Part of a small language model's weights.
Size: 13 layers, width 256, 3 heads of 64, MLP 1024 GELU, vocabulary 651.
Training: a variant of SOAP for these matrices, 231M tokens, 7047 steps.
Each number is 500 + 50 x the weight over its row's rms, rounded and kept within 0 to 999. Layers, rows and columns count from 0. Numbers have three digits each. The size before them is the row's rms in percent of the matrix's.

# layer 5 attention key, 192x256, rms 0.108, rows 54-63, columns 192-255
102:512467512423477542382472483499401534454473552477521511530544546534436449419512475457469561454452523497486553519514509527483661476491576543426488609503488541489411483517454596623531586557515516
105:479465458482505478542470485595452463513548401485421491580505507481504427506578544609459466567525505470577533563508493449382550524596524527610502417517538510491448436603524510577450479546458497
101:508536480516514539615459546476484442555520437476546442481544439542481581499547466507564444421497536505558539409455501428551530477600548464536545509558615458611550474506529471465586489492495488
105:466586387461431507438531491442549539457640466497464557480580601424559475571481559475464457516504606486487500499452503474375611440496502523498549392589485523605529569380431546445518479526534454
101:547557490525458516426536526537610459458361478606556436558528533488558466482452480545531450472444503503478505464416486429519479424502510475599623381547494451480478577574437443343449622517476531
106:466532519596474486501471522487494531474484469463467503487399511478451549460435474555519438532533579438555492467507447587562499532484433573477454462522499473510467590448551498577467547469524563
099:472485540461533491537522557543449400456536480513449461447471484529464476555468506478529379540492421579558510557456529560678615541513549514585477592425502399527500463531479480536478473521546405
111:614480491461450545500606419461518461527376521494503501557493551484525464367462426521504443427541499512605413477438538465542408487413546532515563455506507537508416348522470475467565511488519439
104:542489513499461520492571459454563521605476510582538399579533510520468631493435562565574549489539540454459524461553459527525493417513451559448488459534479501591485509477445546547487482596469505
103:446548531558654493457532530518501436519516525507521428527501506527500518563386490482513516447529458562500504532521519515508542535513484424483411472393463522479577611451523514593440489491545402
# layer 5 attention query, 192x256, rms 0.103, rows 55-63, columns 192-255
109:496512485465476478528480546520482487511472485482403406500524460491644415510455465444476535535508494543536578491474450529408503531551439487443545426528475444614517559555498456575530584506453518
105:500499508458506482392517515499481542497451504494569492528477571505516452529488537617445525426602451489528574487483534474534515563476432531455460569466498513474482534508459520533474481592472502
105:524443494447440458543512406601535483509430505533418438454493519513582461567399496483537451459502507531491471522483495488395466464441444504574643492483526439472488560642453438399505602441488487
103:492542501424513421511510516570513532442472557446509589541506523490485433547445449565493512524519518534450481541590537470481488459515493458519499527539511485453393461509521501520543509439479517
105:452487510517495514507509509556464483398508568486549450590524596517578478485442521499444528470490515508487537479506501438533551534474585459538488526521461532506525454433572448555441548473545424
102:440493531440551531477497446542476495472532483492498494493468471583484349533563509538511467473476502458425529455459507624483547454442553503442473533565564530586496333484572545444454559431444519
105:480523548577379431510527503535491614449451462591475465506464579457575516461559431555481510432464539585511507499546542529508461544513505410406497511464460530431529399386575485519487461491567483
104:493476399511514483551402455526496532413509457465499548476482494499447513533523478540413496490535523620520492487419486466502494567513491509530529418450488634355556531490497555427470493528517477
104:491483544483432544381402486461560496551585568454537530371537522474467515509519496437523486492533544505447482528499527418412511456466554471534417487512568512482455507400496497542502533591445484
# layer 5 attention value, 192x256, rms 0.0943, rows 0-11, columns 192-255
095:460566409467470465487432518540464451501580520464487493451547520456489516584440428528594495472571543566496500432526470501481453521508519560481535457531572514483507555553525480458459511478400448
101:469480436480464442555463535458453519489550474534607487547511486509382408491496361449488491511412518573464451513529526463387462528430610504449489461411518448463508556461452547510552506419549591
092:515528549465586481492532510472504457585465538517609503487502587456580470503504465383495528509508528568560478481583573510524442469525411556581544537497483473463518573488451504508493534445517445
104:436555392514469509420526531577444487557580493553585540475469573497521435459498416578453579471440573488483580456526500439468594471502444509450505516555531494593470617518635553465606555565432531
092:548514491486468513524508530495541486518513561519476416519515523548496496491588538567521474371425542459470476447527480510506450517509529555524509480569442385561454554469391539592467558549508439
098:458510500571527482517570428439499490594522586534486490492456562507454466517562491411535469587507516511537562482532478540572429514554538491425472502530602456526528530548551545586527467485557485
092:548560475446590462533423438517530542510593554609514494403452491602545495431454410491567497493502481559446456516548502497488551545470542514511550449434580461530544484573471520461523471555475547
092:529562271426618499482503437486471549508567462485511495538474482478571575549563456494560519473518497506488410551547548455609626480512522555499563443492473464506415545501549592535506531461602424
095:486504478484471506576545556586428580600568569522520500416455535508465564527445477517528550487509512552509563496544539470444557473501462511524450505535455429460444541560517514521566550461497555
096:471480513418515467656415516554496487531525468478490405574477432533498542518547477485488556425478495544497427509490538495523500513537462531478534503494484593557452455457430489511562341513507566
092:498602630502363467492529558459586433462452526573472418565508398400420498526450455489436509429418550539521536548502517546536527492502517529464547554514416484491568532608492446496522493437536523
099:361489548474423487371469571498448434464615486472434554455534443543529526512542448592450499521520573542462549553512525463628491590458453466503493495545548546458476458498662509552463473477446444
# layer 5 attention output (transposed), 192x256, rms 0.0896, rows 0-11, columns 192-255
094:399534586624479647580499444481463434549451448482491584526519482496518492527534515475457488493485519471640478514523495545479509434433559494488571528469481512601590377512566432516492506411392504
105:528526518567485462521510332507553455507522562521470493478553483492472509555487447507498495490557558508575448598504467553553462536506496446536530562555498577473552531441412530448573567443549523
094:459493515523424578501537405477522520443458518510616463479497502563538452497636547543477476523472541414510425541500435595427529550512498471526486490540465511599436462430517581512447482515473458
100:449474502511470519424545548417526557513415443569408462502522533452453575591506503455431515527422490466469494539482482461548527395464495494527547444514531457464515451510457580619540500468539508
093:471496580452540509531439558518519530471496642440550418504497437444431548460518495459457510479489492488498474506577525492365618474471509460545493542504453515610493491492582630456482484467447491
095:475533434507575578516483512517485435551441424469528502432487511552522505466565555556499508493504541525508565480464417464505565524524403454480546459364498458472484540496366485611543503410524506
090:477395415485555456544427493469499522438589529606550554497518503493433566423447406551445554499587473463552477511508487504556543420461453533408550493528461498508484633592511561581575409586539481
092:479420538476425527450546468377599531517513461493438435571625484469438563432552493556365454474547480551521543495409525411459482374554522501538547512527506546533520454477510460424541472549404482
099:518511437509562576476507512439486554513493414517451484530490508401431562390515453506478524507483497466537428494473460400488545548397544496553538445518501529526601545544546492489468435439490483
095:407387537543443542487484488535429490473609617459491499557571532526591489521476487519467469516526453444413542572547434533498491564435539468495504547462537431584452567613629499456457496516377367
088:408452465506423405544506571518491471595522510462534470471486513550601418585548526539618516543520429521451496472617444429513518467444540487538515426493495496541419471592493565426485466415530483
093:439594571574530517506473481451475454534467433492472497456427488483458619570441487501454500483568442484550472517509540458480515459545537529507515498472443568499488508466423417537498500508431517